{"n_layer": 15, "d_model": 64, "n_head": 2, "n_kv_head": 2, "head_dim": 32, "d_mlp": 256, "vocab_size": 2798, "activation": "gelu", "norm": "layernorm", "norm_place": "pre", "norm_eps": 1e-05, "positions": "rope", "rope_base": 10000.0, "rope_fraction": 0.25, "qk_norm": false, "attn_scale": 0.177, "bias": "all", "tie_embeddings": false, "parallel_block": true, "init": "uniform", "init_std_qkv": 0.0873, "init_std_o": 0.0159, "init_std_up": 0.0873, "init_std_down": 0.00797, "optimizer": "muon_variant", "lr": 0.0063, "beta1": 0.95, "weight_decay": 0.0, "lr_head": 0.00609, "grad_clip": 2.0, "warmup_steps": 200, "schedule": "wsd", "decay_fraction": 0.841, "decay_shape": "linear", "final_lr_fraction": 0.0, "batch_tokens": 16384, "seq_len": 1024, "doc_mask": true, "train_tokens": 115200000, "steps": 7032, "dataset": "wikipedia_en"}
Each number is 50 + 10 x the weight over its row's rms, rounded and kept within 0 to 99. Layers, rows and columns count from 0. The size before them is the row's rms in percent of the matrix's.

# layer 10 attention query, 64x64, rms 0.231, rows 0-31, columns 0-63
058:66 59 52 45 47 46 51 42 53 70 51 44 40 39 52 60 39 55 75 57 45 48 56 42 53 59 65 51 65 53 39 54 43 48 38 48 50 41 42 38 55 43 36 59 70 46 70 48 54 43 45 44 44 69 63 52 55 49 20 49 46 40 53 60
102:43 48 61 51 54 54 30 59 60 38 57 54 62 60 59 54 58 53 46 58 49 56 33 42 59 42 61 40 56 42 58 40 67 40 51 43 51 48 41 77 36 50 45 41 37 56 57 63 34 65 60 49 43 41 31 53 60 50 58 47 54 46 33 29
098:38 40 50 40 50 59 74 50 56 52 54 54 63 67 54 49 36 47 56 56 51 37 55 42 45 41 38 58 34 36 65 41 51 41 53 50 45 57 57 44 61 48 53 62 42 43 49 49 36 65 59 51 30 46 52 35 64 58 53 56 62 80 61 52
146:38 48 47 43 46 43 73 37 41 48 52 46 43 53 55 57 39 55 61 59 56 41 59 58 42 41 39 54 34 50 51 48 30 48 46 53 52 62 56 21 55 46 55 62 60 50 55 39 56 50 56 57 34 62 64 50 48 43 40 64 46 69 66 71
047:41 68 75 52 49 48 46 59 57 31 60 36 51 57 49 57 43 51 57 61 66 66 48 39 57 46 54 51 56 52 53 48 51 54 53 54 74 43 51 53 54 27 42 44 65 35 60 38 63 43 50 31 56 52 35 47 54 49 41 65 55 39 50 63
065:38 41 48 51 40 58 41 59 51 47 43 63 63 63 65 51 54 51 56 46 45 52 47 43 46 41 45 57 59 35 68 48 60 29 47 43 48 41 50 67 39 42 48 44 29 61 48 52 26 70 62 52 31 42 42 51 69 55 67 50 46 55 48 45
136:39 48 47 41 42 51 78 37 47 51 49 47 46 51 47 49 40 49 56 51 55 40 55 50 44 47 36 53 32 46 54 49 36 53 46 48 50 58 52 19 67 55 56 62 61 41 44 38 62 50 51 54 39 53 59 42 52 56 39 64 48 73 69 72
072:41 40 50 44 48 57 69 52 41 54 54 45 58 54 38 59 43 51 74 56 57 45 66 42 31 38 32 60 39 27 65 49 47 39 55 55 45 53 54 42 62 46 60 53 53 39 52 27 55 45 59 56 38 52 62 40 55 51 40 70 51 58 61 55
090:49 59 30 49 48 39 37 51 64 52 52 51 44 50 49 53 54 48 68 41 56 33 58 41 52 55 71 69 67 39 45 70 39 46 39 60 44 54 53 48 50 49 57 46 56 46 55 54 42 43 60 48 59 72 49 58 54 54 45 38 53 27 32 33
072:48 39 45 40 35 59 57 53 47 44 61 55 51 61 38 35 37 59 32 49 47 58 65 28 71 50 41 55 39 50 55 52 71 64 68 49 59 59 40 53 49 38 45 50 64 42 56 55 58 45 53 42 51 51 60 56 51 49 60 42 72 56 57 32
075:36 37 46 56 42 64 56 43 34 37 66 41 57 66 49 54 44 52 43 61 42 54 54 39 47 56 36 46 49 42 52 59 78 54 64 31 51 46 40 50 53 45 64 54 41 67 51 51 30 55 67 43 36 55 64 47 55 41 48 46 57 64 46 42
055:64 60 53 40 59 65 44 56 60 35 57 53 64 46 32 52 43 45 44 62 48 33 49 52 40 38 61 42 54 48 53 61 59 55 52 57 36 58 63 49 48 56 46 57 35 62 37 40 70 40 20 36 53 59 58 42 40 38 60 57 54 43 46 51
075:41 37 43 55 64 53 59 45 54 36 49 46 61 66 52 48 50 26 46 61 48 46 44 55 58 44 57 47 37 40 53 39 61 35 40 40 49 52 32 73 43 53 43 55 42 54 67 45 44 39 61 48 56 51 39 43 61 38 54 65 63 74 53 39
062:43 50 45 48 51 32 44 44 47 62 51 43 47 28 69 36 64 42 51 49 59 59 45 65 61 49 19 52 49 49 59 57 51 60 47 74 54 38 50 53 43 57 56 30 45 49 46 55 42 62 55 53 50 53 48 57 44 57 60 61 44 71 40 38
067:49 52 44 41 61 55 59 37 69 70 44 39 50 53 33 39 42 57 51 50 51 48 54 50 51 59 28 43 41 60 58 59 43 59 61 41 37 39 47 56 56 50 32 68 52 50 41 65 45 47 54 51 52 54 52 32 40 50 42 27 67 40 41 61
062:37 46 69 59 70 57 41 61 56 42 42 53 52 67 48 48 38 57 37 59 61 52 48 45 47 44 62 55 48 51 49 55 38 40 45 40 44 54 53 53 48 28 51 38 42 47 60 52 39 55 84 37 51 48 26 44 41 40 64 59 47 48 52 54
065:57 58 30 55 35 64 41 50 47 40 49 54 51 52 30 38 62 53 41 41 46 63 67 51 53 52 44 52 46 58 71 49 55 49 64 54 47 53 60 30 53 43 52 53 34 45 54 64 46 34 52 49 45 48 34 45 65 59 55 49 55 53 18 57
065:52 47 53 55 44 48 65 58 72 35 53 59 40 58 55 52 49 34 46 51 35 36 48 53 36 46 47 50 54 46 41 42 35 23 57 46 49 46 46 44 59 48 73 50 59 48 56 57 40 52 49 46 44 51 38 45 27 66 60 54 25 40 57 54
069:49 71 46 49 58 58 59 57 71 39 33 46 74 59 52 49 47 45 49 28 47 58 53 46 43 67 69 51 41 43 50 42 55 59 47 70 50 55 54 56 43 38 61 64 44 57 51 45 40 41 44 41 42 38 39 47 42 40 66 40 49 54 38 55
072:49 33 43 46 41 50 49 43 43 42 53 62 52 57 46 16 32 58 49 56 50 40 65 44 52 40 53 58 71 47 38 49 47 49 43 44 52 52 51 65 43 54 47 59 47 54 48 53 25 68 48 44 36 52 57 52 48 41 47 37 74 62 62 56
066:53 67 44 50 50 50 30 57 66 39 53 57 45 36 52 57 58 59 57 40 70 79 43 71 35 55 64 48 54 48 57 64 49 51 55 40 68 43 36 46 44 45 50 39 63 47 42 35 60 40 48 54 58 53 48 52 58 41 40 53 53 39 47 37
080:52 39 42 53 52 53 69 53 57 53 53 48 54 55 67 59 44 41 47 79 48 28 52 54 41 57 48 45 39 48 57 29 47 36 38 61 45 39 45 57 49 41 56 69 27 38 50 45 62 53 62 54 39 51 50 69 53 49 58 50 45 63 52 41
074:32 48 35 60 61 52 43 53 51 55 34 77 48 54 56 40 51 68 35 59 48 55 29 60 47 64 57 26 46 43 53 45 55 51 51 49 35 59 48 52 61 57 68 45 35 46 41 65 49 54 53 63 51 49 33 57 41 59 54 58 55 50 60 48
070:52 48 47 62 29 53 51 40 43 60 64 50 62 47 56 29 69 54 60 35 42 51 49 57 30 45 57 62 62 62 48 62 62 46 52 40 56 65 61 46 58 51 46 33 45 52 54 61 58 48 51 62 44 49 69 44 26 59 55 54 64 49 60 52
072:41 65 37 44 51 55 70 46 55 42 36 49 51 51 66 54 51 44 42 42 39 46 47 56 63 38 51 42 67 64 58 30 42 43 30 28 53 57 54 51 50 46 35 50 47 54 55 38 59 62 31 57 41 51 39 46 53 52 55 48 46 77 45 43
073:43 44 38 49 36 48 50 50 68 32 58 53 50 56 47 45 54 49 40 37 46 57 41 50 63 50 40 47 48 46 44 47 59 49 40 26 69 67 52 44 45 53 37 57 40 69 44 46 49 71 65 40 38 53 31 57 72 52 42 49 44 57 36 54
075:35 32 54 39 48 41 57 67 50 48 21 60 53 57 59 39 47 46 43 62 52 67 41 58 40 41 69 51 40 54 53 46 46 45 33 38 42 41 56 40 51 54 41 54 57 43 34 73 43 58 60 60 41 55 40 56 57 48 37 45 52 60 50 40
069:63 25 62 73 46 46 46 50 56 45 54 43 53 33 41 33 54 50 48 36 59 56 51 56 31 66 55 46 46 57 63 57 53 56 56 51 47 65 39 59 47 51 61 37 56 38 45 48 27 41 63 64 66 48 46 59 48 55 50 45 49 67 48 56
067:44 39 45 56 65 53 49 45 57 43 52 60 41 67 45 37 62 59 53 64 51 30 54 59 32 38 62 54 34 58 39 52 60 53 50 58 38 52 57 52 41 72 69 53 36 36 52 51 56 49 64 47 44 41 31 55 52 39 55 50 66 41 51 35
064:60 31 48 53 40 65 37 43 54 58 61 53 54 37 57 39 55 61 55 46 48 71 24 45 47 42 71 49 43 59 72 46 55 49 58 60 41 43 48 57 54 52 31 41 61 59 56 42 47 46 44 69 42 47 59 53 53 43 62 41 36 54 54 39
081:55 56 42 35 48 55 71 63 64 55 33 65 42 53 46 57 42 37 58 46 64 40 62 51 51 37 51 50 49 55 25 29 54 60 50 49 57 61 65 39 51 47 50 55 48 65 64 50 40 54 52 49 52 62 35 49 40 60 61 57 66 57 53 33
074:58 41 41 20 47 55 55 48 64 51 41 55 54 58 31 37 57 50 33 47 54 59 41 45 47 53 56 55 47 50 56 51 56 62 55 58 68 59 37 56 35 55 54 47 42 34 43 56 35 68 45 50 52 25 70 53 55 47 56 54 65 55 60 48
# layer 10 attention key, 64x64, rms 0.248, rows 0-31, columns 0-63
065:57 61 51 53 24 60 51 45 42 43 50 52 57 52 59 52 53 57 26 48 64 70 59 46 47 41 41 47 53 62 70 37 38 56 52 52 50 57 50 46 33 51 49 48 53 42 36 56 59 43 43 50 37 25 50 55 59 55 64 49 78 49 53 50
108:45 56 46 52 30 51 67 47 70 69 45 49 63 53 63 34 56 48 42 50 57 38 44 44 54 55 48 41 45 54 48 39 55 54 51 57 45 48 57 37 49 56 50 57 48 50 33 71 43 52 54 52 32 25 50 44 50 61 62 25 48 67 60 58
196:40 57 66 43 68 41 38 55 47 31 45 41 40 50 51 65 55 50 67 65 60 69 62 57 58 27 48 47 52 48 50 56 51 48 50 51 63 57 46 57 52 42 51 38 55 48 58 30 40 50 59 51 53 58 47 42 42 39 38 78 58 45 39 39
073:48 60 72 41 68 38 47 45 52 43 51 48 45 50 54 62 60 58 46 60 54 77 38 40 61 46 68 51 53 55 59 55 61 46 52 51 59 49 47 55 44 42 54 36 49 58 62 52 54 51 58 37 61 45 41 44 44 37 28 66 62 49 23 48
055:61 43 55 36 62 48 37 56 39 60 58 66 37 57 59 28 61 57 32 45 39 46 38 34 54 65 62 63 45 58 57 62 25 49 55 45 49 61 54 57 45 49 39 44 62 51 37 42 41 58 55 49 62 38 56 64 45 43 49 46 36 46 48 48
071:50 71 55 25 61 58 59 52 52 43 50 48 48 47 60 39 38 64 51 55 68 60 55 47 50 30 56 36 54 39 53 44 53 43 48 54 51 55 49 49 48 49 58 54 41 57 53 48 70 32 37 57 45 58 36 53 53 29 40 51 61 36 27 65
086:57 66 42 47 43 55 47 50 42 41 43 55 58 46 45 58 37 50 68 54 59 65 61 45 52 30 53 50 32 54 44 34 35 55 40 65 60 72 49 41 49 46 43 53 55 25 48 50 47 63 41 65 41 58 42 63 52 45 51 68 39 66 45 55
197:51 50 46 58 46 60 51 53 57 62 50 53 51 55 46 38 62 46 35 42 40 26 38 42 53 66 36 40 67 54 45 37 69 48 44 40 48 32 41 65 46 58 45 58 43 52 44 63 56 54 40 44 53 44 40 50 59 64 70 25 45 47 65 54
088:43 26 42 51 43 61 58 49 61 47 36 50 62 56 45 35 43 45 44 30 40 64 40 53 41 60 57 54 40 63 59 40 56 51 52 31 54 33 59 49 58 56 53 37 55 42 35 59 46 49 57 40 73 54 67 38 54 51 58 50 51 66 43 63
068:46 53 48 41 46 45 48 50 48 48 51 42 64 56 61 69 43 54 51 53 38 43 60 52 40 60 60 58 54 49 38 37 38 40 28 50 33 56 40 58 59 60 46 47 60 52 67 40 60 33 47 53 28 62 41 67 38 44 61 69 41 65 42 59
069:52 63 72 45 57 43 50 37 64 54 63 56 51 47 36 48 62 37 62 35 50 38 66 55 50 49 72 33 53 45 50 44 54 31 45 58 41 46 46 61 39 50 42 44 47 67 32 46 36 55 55 59 47 58 38 41 59 40 57 51 47 62 48 34
060:51 39 45 68 52 55 54 67 50 56 63 36 37 50 64 43 50 42 48 51 34 56 49 53 68 51 51 60 63 44 40 57 37 43 31 62 54 38 54 51 57 44 71 61 38 42 63 50 56 45 54 63 46 20 51 54 44 32 59 57 51 41 45 49
077:40 70 52 44 45 58 45 41 67 51 69 37 55 50 56 52 59 51 54 43 46 53 60 34 40 38 36 51 45 43 64 48 67 18 50 48 60 54 43 60 37 59 57 37 47 56 38 66 42 55 53 59 46 42 48 53 47 61 58 45 35 62 39 42
064:39 62 52 69 51 53 50 49 48 59 19 48 47 38 52 67 39 60 44 60 58 56 55 49 70 52 54 32 45 44 42 48 50 51 62 53 63 62 33 57 54 31 51 53 55 27 50 62 43 58 53 53 33 48 49 48 54 54 46 37 47 66 53 55
068:43 26 53 41 68 51 51 50 53 39 47 46 28 44 36 46 54 38 57 51 32 41 55 58 35 52 51 61 52 52 67 52 51 57 36 62 42 58 52 41 51 48 54 57 39 47 46 70 46 49 51 56 51 76 40 55 58 48 39 38 60 59 69 59
059:48 57 34 59 39 44 48 41 50 63 46 59 48 42 36 42 53 61 56 56 51 38 47 50 49 40 41 65 49 43 44 28 75 50 36 54 53 31 45 63 48 53 50 50 36 64 45 56 36 59 50 43 48 53 55 69 33 65 54 66 32 56 52 59
056:41 39 50 53 35 40 61 65 37 37 58 53 45 24 50 48 54 46 54 54 64 62 48 53 53 50 50 58 44 70 45 44 30 70 39 54 46 41 37 47 49 42 69 39 57 59 41 53 60 46 61 62 64 55 51 67 48 47 54 41 38 64 44 38
065:58 52 43 56 57 45 55 65 27 48 48 56 69 56 43 43 58 51 65 57 51 53 70 42 61 39 56 59 61 40 68 66 65 52 42 36 69 45 45 54 42 35 37 52 42 35 54 41 59 47 59 42 64 68 56 47 53 46 54 60 64 51 52 48
071:44 50 34 45 52 39 59 51 46 51 49 56 46 58 47 31 61 48 58 54 48 40 69 41 72 39 44 61 59 69 71 42 47 44 49 51 40 30 48 55 46 31 54 51 42 48 56 56 42 58 54 54 42 51 45 45 39 39 61 47 57 51 63 80
061:48 29 40 51 61 58 47 45 41 52 41 52 58 57 55 58 58 47 44 31 35 45 63 70 70 45 51 58 57 38 49 46 39 36 44 36 56 57 41 55 50 58 58 45 47 53 31 49 70 65 56 36 30 47 56 60 58 59 44 48 36 51 54 65
066:50 48 44 32 46 39 52 69 73 66 41 69 48 42 62 31 55 57 43 50 54 41 32 56 52 46 56 57 45 63 37 44 45 54 52 44 33 44 41 37 65 47 37 46 52 49 50 61 50 34 53 61 54 64 66 47 47 49 58 66 50 42 37 56
072:56 49 69 44 61 57 45 49 39 57 34 39 53 47 45 61 56 55 54 62 48 60 47 43 45 52 41 48 49 49 74 38 41 32 43 55 62 48 51 86 49 46 43 46 43 50 52 38 46 61 45 47 60 58 48 40 55 77 45 58 62 54 50 35
067:40 30 55 62 42 53 48 63 47 47 35 37 68 50 26 46 55 49 56 77 63 35 45 48 43 46 48 46 42 40 58 47 46 50 67 50 37 56 53 53 50 51 56 44 49 64 62 50 50 53 63 48 50 65 27 60 44 66 56 51 53 44 38 37
073:50 42 55 50 53 40 59 49 66 44 44 33 60 52 52 50 53 34 55 46 64 49 29 56 45 37 55 52 57 44 43 44 47 61 37 42 52 60 40 55 60 36 85 63 46 56 41 48 56 32 36 34 64 63 52 44 55 42 62 59 56 41 49 47
070:63 39 76 51 50 40 53 65 46 48 53 44 53 51 50 50 51 46 62 47 42 39 33 34 62 26 46 45 44 38 59 54 63 45 50 45 71 43 44 38 50 49 45 59 69 43 49 38 49 53 33 66 47 60 36 45 41 55 44 51 61 46 41 67
073:51 45 63 55 24 44 47 35 46 72 49 53 61 50 55 41 62 52 61 63 43 54 53 34 59 48 52 42 51 34 56 45 51 43 46 48 43 53 52 49 55 69 42 48 63 29 41 38 46 47 43 59 36 55 56 49 65 49 35 45 69 71 48 41
072:54 55 44 48 49 47 42 36 52 64 34 48 57 51 42 42 71 52 53 41 53 45 36 63 30 47 27 43 57 51 75 35 57 48 52 56 40 48 41 42 40 74 55 38 50 46 63 56 59 53 51 48 61 51 39 50 44 64 52 51 50 51 26 57
077:52 60 44 36 47 43 63 57 58 59 44 49 51 52 30 49 65 62 66 65 53 38 54 47 42 57 53 54 23 38 47 47 38 43 52 51 38 55 35 33 35 45 66 55 54 46 61 53 44 56 36 44 52 56 53 67 41 65 56 75 49 49 55 47
064:56 44 46 53 37 49 52 42 66 63 27 23 60 30 44 47 54 63 40 71 51 52 55 62 54 56 42 61 40 54 62 45 59 55 29 40 50 43 44 56 56 55 53 41 34 65 50 44 61 58 46 48 46 47 58 56 37 57 58 57 53 67 45 52
072:69 58 36 48 75 38 53 38 49 62 40 51 40 44 57 26 44 35 46 61 56 45 41 57 62 45 48 51 56 46 40 34 37 55 57 66 50 61 62 61 41 50 67 55 46 33 45 62 64 44 53 42 50 53 49 59 39 56 53 48 54 67 41 52
070:44 44 64 57 50 42 50 56 45 48 56 48 56 39 57 50 66 50 60 64 36 53 44 57 73 56 37 46 50 41 67 63 49 41 50 37 50 33 36 53 69 47 32 49 47 46 48 52 62 39 37 42 53 60 60 44 58 29 60 52 39 39 45 72
071:41 46 46 45 58 43 48 61 46 61 44 39 51 57 66 52 56 47 47 41 59 33 74 46 50 47 55 40 46 46 41 28 45 45 24 62 51 50 56 45 68 51 56 45 58 32 59 48 54 55 71 47 36 53 41 55 46 53 56 52 35 29 42 63
# layer 10 attention value, 64x64, rms 0.183, rows 0-22, columns 0-63
090:55 42 62 35 40 48 39 44 80 37 49 56 50 50 51 47 41 56 62 26 47 50 56 55 42 53 51 46 42 59 60 42 54 57 48 52 31 48 50 63 34 52 42 42 68 44 54 44 51 49 40 39 25 69 42 55 53 39 56 52 49 54 67 59
091:28 39 62 44 39 60 40 43 40 52 52 67 47 62 57 48 66 50 51 56 71 68 60 55 53 46 44 40 38 54 29 48 73 34 56 47 62 38 49 58 64 47 61 41 48 50 53 52 47 65 53 36 47 50 48 33 62 49 53 58 47 45 58 42
094:57 55 43 43 81 48 41 53 50 54 65 53 35 58 50 45 72 43 43 47 56 34 42 47 24 55 47 43 56 60 58 46 46 48 39 57 54 57 55 37 45 38 58 37 42 53 48 53 61 51 48 41 68 38 63 45 47 59 38 44 66 46 32 50
129:41 49 48 46 69 49 71 43 50 41 55 65 61 58 43 46 54 52 39 59 38 44 30 50 43 50 55 50 69 63 70 34 53 44 53 53 46 54 56 54 44 45 50 66 18 43 57 48 60 61 37 64 54 41 61 47 38 48 52 43 42 60 43 41
101:69 61 72 67 47 42 56 58 63 50 58 34 58 45 46 51 34 50 50 32 57 49 41 35 54 49 63 44 39 49 61 58 49 52 43 55 57 51 50 39 47 42 62 58 55 47 51 69 44 47 36 61 54 38 51 45 60 67 51 40 73 52 53 30
100:42 43 36 34 57 54 46 35 29 55 40 60 36 57 54 60 49 36 40 68 59 75 59 39 48 51 44 42 50 64 55 47 49 51 37 50 42 48 46 66 65 45 41 62 59 60 38 50 55 44 78 53 52 52 54 45 60 48 38 44 46 48 61 54
080:39 38 49 41 41 59 37 46 53 63 46 51 55 42 41 36 67 55 40 41 61 49 52 46 36 32 51 39 70 53 56 42 49 43 34 67 51 58 41 46 70 57 58 34 35 49 54 40 53 45 53 58 62 73 44 49 48 34 40 57 50 55 49 66
092:49 65 56 29 45 40 42 56 56 33 59 13 51 54 54 43 50 37 50 50 66 48 66 42 45 44 49 48 54 35 53 56 70 63 49 38 46 58 46 45 46 53 57 50 67 51 52 38 57 36 48 47 35 60 46 51 35 49 55 44 51 41 50 66
101:42 40 41 43 47 67 62 47 63 44 27 61 54 47 50 55 44 47 37 52 54 69 26 70 53 40 42 52 57 35 49 29 54 70 67 41 44 62 50 48 45 49 57 56 46 48 55 56 57 43 52 59 47 50 43 45 36 66 34 40 45 48 51 40
092:59 47 51 60 52 52 41 36 45 58 56 50 59 42 61 55 84 35 46 56 56 45 48 48 41 47 46 48 44 35 45 49 54 55 75 60 32 44 62 50 50 56 66 66 49 50 52 39 33 27 47 52 50 39 50 33 48 43 59 44 49 60 55 46
091:34 60 39 65 49 54 45 53 50 41 52 53 50 59 46 46 66 35 71 55 55 32 46 57 46 61 50 32 61 53 53 38 55 52 54 52 69 44 67 32 67 37 50 46 50 39 65 56 50 26 53 45 61 43 34 41 48 35 54 45 45 53 48 56
102:69 46 65 52 45 38 43 40 61 46 48 52 55 64 48 57 25 57 41 37 42 42 51 33 35 59 45 54 42 32 50 51 53 52 70 44 47 49 48 56 62 54 68 70 56 36 62 42 31 55 62 36 58 52 49 62 44 51 54 52 60 51 47 42
117:28 57 48 47 56 71 47 48 48 54 41 49 58 47 35 40 46 69 36 47 68 47 52 61 47 50 47 29 50 28 48 46 40 44 55 55 59 59 50 47 62 61 49 47 56 65 42 26 60 38 43 50 52 49 57 59 53 43 48 60 48 65 71 41
095:50 54 53 32 53 62 55 47 48 45 53 61 54 62 32 60 49 49 71 54 43 42 30 41 45 57 56 61 56 63 30 67 48 47 69 51 36 48 58 47 51 34 44 55 47 55 55 60 56 45 52 37 62 66 34 32 59 43 38 40 51 37 59 51
102:41 54 60 48 54 49 49 60 60 49 68 50 45 44 68 55 39 48 45 35 49 68 56 39 58 65 35 53 56 41 34 77 46 50 50 55 44 32 56 54 70 45 45 52 59 64 57 41 43 53 65 43 48 51 32 47 39 55 30 61 42 53 49 43
099:48 51 46 59 29 46 38 55 31 55 47 35 49 42 54 50 41 59 52 59 52 34 57 58 45 60 61 43 45 54 62 71 30 48 56 60 53 51 38 42 28 44 57 43 51 50 38 49 46 48 58 57 58 78 44 53 42 60 50 36 67 42 63 46
114:55 49 60 45 46 43 41 55 53 55 38 51 43 49 51 59 53 40 58 62 51 62 48 25 56 62 55 38 47 55 51 66 54 41 47 52 59 46 45 53 62 37 43 56 65 36 25 37 57 38 46 37 50 67 35 46 44 50 44 50 57 60 72 74
095:49 56 33 64 55 55 56 48 38 52 59 36 53 60 40 53 57 58 63 41 45 51 54 38 36 60 51 35 49 55 39 64 52 33 48 59 49 66 58 39 39 50 46 52 43 67 63 37 46 55 45 32 43 68 42 65 52 61 43 52 71 65 60 42
091:62 73 44 39 56 53 53 48 62 36 60 63 39 50 40 37 47 47 64 53 40 50 66 39 32 51 60 43 34 37 51 51 67 39 55 42 47 51 39 70 63 50 51 56 55 46 43 54 54 41 68 43 51 60 48 38 50 42 41 30 58 43 41 60
109:57 36 41 56 55 55 52 51 46 46 77 58 71 64 48 35 48 59 33 32 49 59 52 65 47 44 47 47 46 58 51 42 59 42 51 38 43 36 70 43 39 59 68 58 32 55 51 56 51 40 41 40 53 59 50 43 38 56 35 62 52 60 42 53
101:64 60 53 59 58 39 63 34 62 38 44 39 37 32 59 46 41 47 42 48 60 53 58 65 57 34 43 25 42 50 55 38 53 56 43 47 59 42 51 39 39 63 56 65 49 46 61 44 43 49 40 59 61 40 65 34 62 42 58 58 55 60 59 45
104:56 57 44 65 48 45 56 47 58 62 37 32 59 58 32 50 64 36 50 65 56 55 43 60 47 54 65 50 48 48 56 30 38 46 49 55 50 39 44 66 59 56 35 39 52 51 63 47 75 50 56 55 42 50 62 40 45 57 50 53 49 52 42 20
102:60 47 58 60 69 53 52 66 53 44 45 46 48 62 48 30 52 50 43 33 31 44 60 57 58 67 73 53 46 54 39 58 51 37 32 42 66 57 45 54 53 58 56 48 44 26 54 46 41 59 45 37 46 38 63 42 54 38 49 52 60 59 47 58
# layer 10 attention output (transposed), 64x64, rms 0.142, rows 0-21, columns 0-63
084:25 44 64 60 42 42 50 57 48 64 61 51 51 46 40 45 60 43 42 57 49 57 50 50 40 53 43 66 33 50 50 60 46 56 67 60 66 49 66 27 66 38 41 69 36 57 36 53 46 52 66 49 43 53 54 39 40 49 54 49 62 49 35 58
102:41 55 61 59 38 55 61 49 57 69 50 43 37 53 52 58 63 51 47 28 49 46 37 54 65 51 41 50 49 38 58 45 54 56 21 41 57 50 43 62 27 54 61 54 52 39 38 56 64 47 55 51 64 41 41 48 59 53 66 48 60 31 46 50
096:45 53 33 39 46 65 56 37 39 46 50 59 38 48 38 68 45 70 61 48 50 68 58 49 52 40 38 55 60 42 50 56 44 54 40 44 50 48 54 58 38 57 58 52 67 45 50 36 56 34 44 65 50 61 49 50 51 48 51 68 55 50 62 18
138:70 59 48 35 66 53 56 44 36 40 38 52 45 50 42 57 49 57 45 46 44 56 64 59 50 38 31 56 49 60 40 81 52 51 61 54 63 44 44 63 59 41 41 48 47 39 57 40 56 35 32 52 63 61 49 45 46 55 49 50 47 67 52 32
097:57 40 61 51 41 63 48 49 47 45 44 46 66 51 58 39 53 64 39 71 45 43 63 44 40 48 41 50 55 50 41 37 67 50 46 57 50 49 59 63 44 41 54 33 36 55 40 43 55 32 74 49 48 46 58 61 54 33 38 60 60 56 67 31
092:50 54 51 51 62 56 42 54 34 48 63 42 39 35 51 49 45 46 49 59 59 47 39 43 72 53 67 36 55 41 67 59 52 51 37 70 44 59 42 44 49 48 57 51 66 53 54 41 49 53 37 37 39 54 56 59 65 50 50 26 32 41 56 70
085:39 54 41 44 43 45 52 34 53 51 44 48 38 53 65 58 65 36 52 28 57 44 51 63 57 54 47 85 48 48 49 60 34 40 35 53 50 38 46 44 44 51 52 55 73 51 56 51 51 47 63 56 37 41 43 52 51 73 55 47 43 60 48 57
089:31 42 40 53 52 60 53 47 65 69 50 65 46 54 49 32 43 55 59 50 36 30 43 40 44 57 49 50 37 59 55 57 43 48 55 36 56 42 58 57 53 63 60 52 29 60 43 45 40 43 65 61 42 52 50 43 73 42 41 56 65 62 61 37
093:49 53 49 37 63 39 39 64 46 48 66 44 50 42 58 51 66 40 48 61 45 50 52 50 47 32 53 58 42 52 51 78 40 52 58 47 64 42 57 29 49 49 49 38 37 47 58 48 59 47 27 49 77 53 52 44 52 40 45 71 48 47 55 59
076:65 54 34 46 54 62 58 44 68 38 42 50 63 65 57 45 45 50 49 48 71 48 61 34 64 40 39 58 76 52 44 75 41 44 51 34 52 62 58 40 53 47 48 31 41 44 49 48 55 59 53 40 47 54 43 49 62 50 37 44 52 44 46 42
076:43 42 34 56 55 46 56 41 58 55 44 39 32 62 59 72 63 34 51 39 44 51 42 50 60 42 67 68 42 51 54 60 47 48 23 42 47 51 46 55 46 58 59 47 58 49 57 56 25 47 59 46 43 57 51 62 50 59 45 66 45 53 49 29
101:30 48 45 49 55 51 41 68 58 56 53 57 66 47 55 27 46 42 38 58 49 37 44 61 30 59 40 42 61 58 54 55 69 49 55 33 34 55 63 57 58 43 33 48 34 58 56 45 42 63 58 60 44 52 55 61 48 42 53 45 61 59 54 37
137:48 44 40 33 37 39 41 55 69 37 38 50 50 62 80 43 50 54 55 36 56 39 43 45 47 55 63 57 49 38 59 56 47 39 45 52 67 48 57 53 42 54 42 47 45 60 48 51 52 59 61 45 50 50 36 43 74 61 66 46 32 66 48 54
098:62 52 49 60 53 65 53 51 48 40 64 48 36 44 39 58 48 52 62 76 49 42 42 50 47 42 46 37 68 32 55 45 44 62 59 39 35 37 55 54 52 52 38 55 64 35 49 66 27 66 40 39 51 47 53 51 48 46 42 57 62 50 37 60
105:41 53 67 56 43 61 39 62 56 52 54 57 40 57 48 57 52 63 35 58 54 58 26 44 36 40 74 44 38 51 51 39 56 61 47 55 37 34 67 40 39 58 46 42 39 49 54 53 51 56 55 42 48 38 40 46 61 47 64 35 52 61 42 72
106:59 45 57 38 37 60 48 60 58 52 71 49 73 46 50 44 38 48 50 57 40 47 54 41 41 55 53 52 70 35 46 26 40 47 46 49 52 55 39 63 63 47 57 41 65 65 45 58 37 56 54 41 30 39 61 40 45 54 69 46 55 39 56 48
125:37 44 56 65 46 49 56 59 47 68 64 52 46 56 35 53 37 56 51 71 46 48 43 59 40 53 56 55 55 33 69 47 62 37 30 50 36 49 58 52 59 53 46 61 64 46 59 49 41 47 59 42 46 37 51 55 53 32 37 30 69 50 47 43
086:57 33 58 45 48 52 36 41 53 50 28 59 25 54 51 59 53 44 45 39 61 38 54 44 58 39 45 58 62 33 58 43 43 49 53 60 42 46 57 39 58 46 55 61 58 75 38 56 67 60 65 58 41 54 57 41 59 40 71 52 41 49 50 47
088:39 37 57 53 62 62 57 49 35 72 55 53 72 51 44 53 28 53 47 68 45 44 42 48 38 56 48 40 71 48 40 28 55 51 54 50 46 54 58 40 48 55 51 58 55 43 42 45 34 58 51 52 42 44 48 58 58 46 49 52 83 48 53 53
103:54 60 54 39 63 49 50 39 47 53 49 49 33 40 65 57 55 61 35 42 45 57 40 59 49 30 34 41 44 49 48 73 43 48 50 48 68 59 37 50 64 38 33 39 63 52 57 55 63 48 37 56 49 64 39 38 43 53 68 51 43 63 51 61
113:50 58 42 34 52 42 53 42 57 54 56 41 50 49 50 39 55 42 37 40 44 57 43 55 50 54 70 43 49 57 45 53 59 71 55 47 63 53 53 43 49 41 37 36 42 60 64 50 57 33 62 43 60 68 49 68 45 52 34 51 19 68 43 56
091:51 47 45 43 59 40 35 53 56 55 51 58 36 50 59 42 38 42 50 49 43 58 81 42 61 35 61 64 43 64 45 46 50 61 61 49 56 55 39 39 30 45 49 39 52 51 56 35 52 41 49 62 65 38 45 68 51 65 43 51 69 36 48 43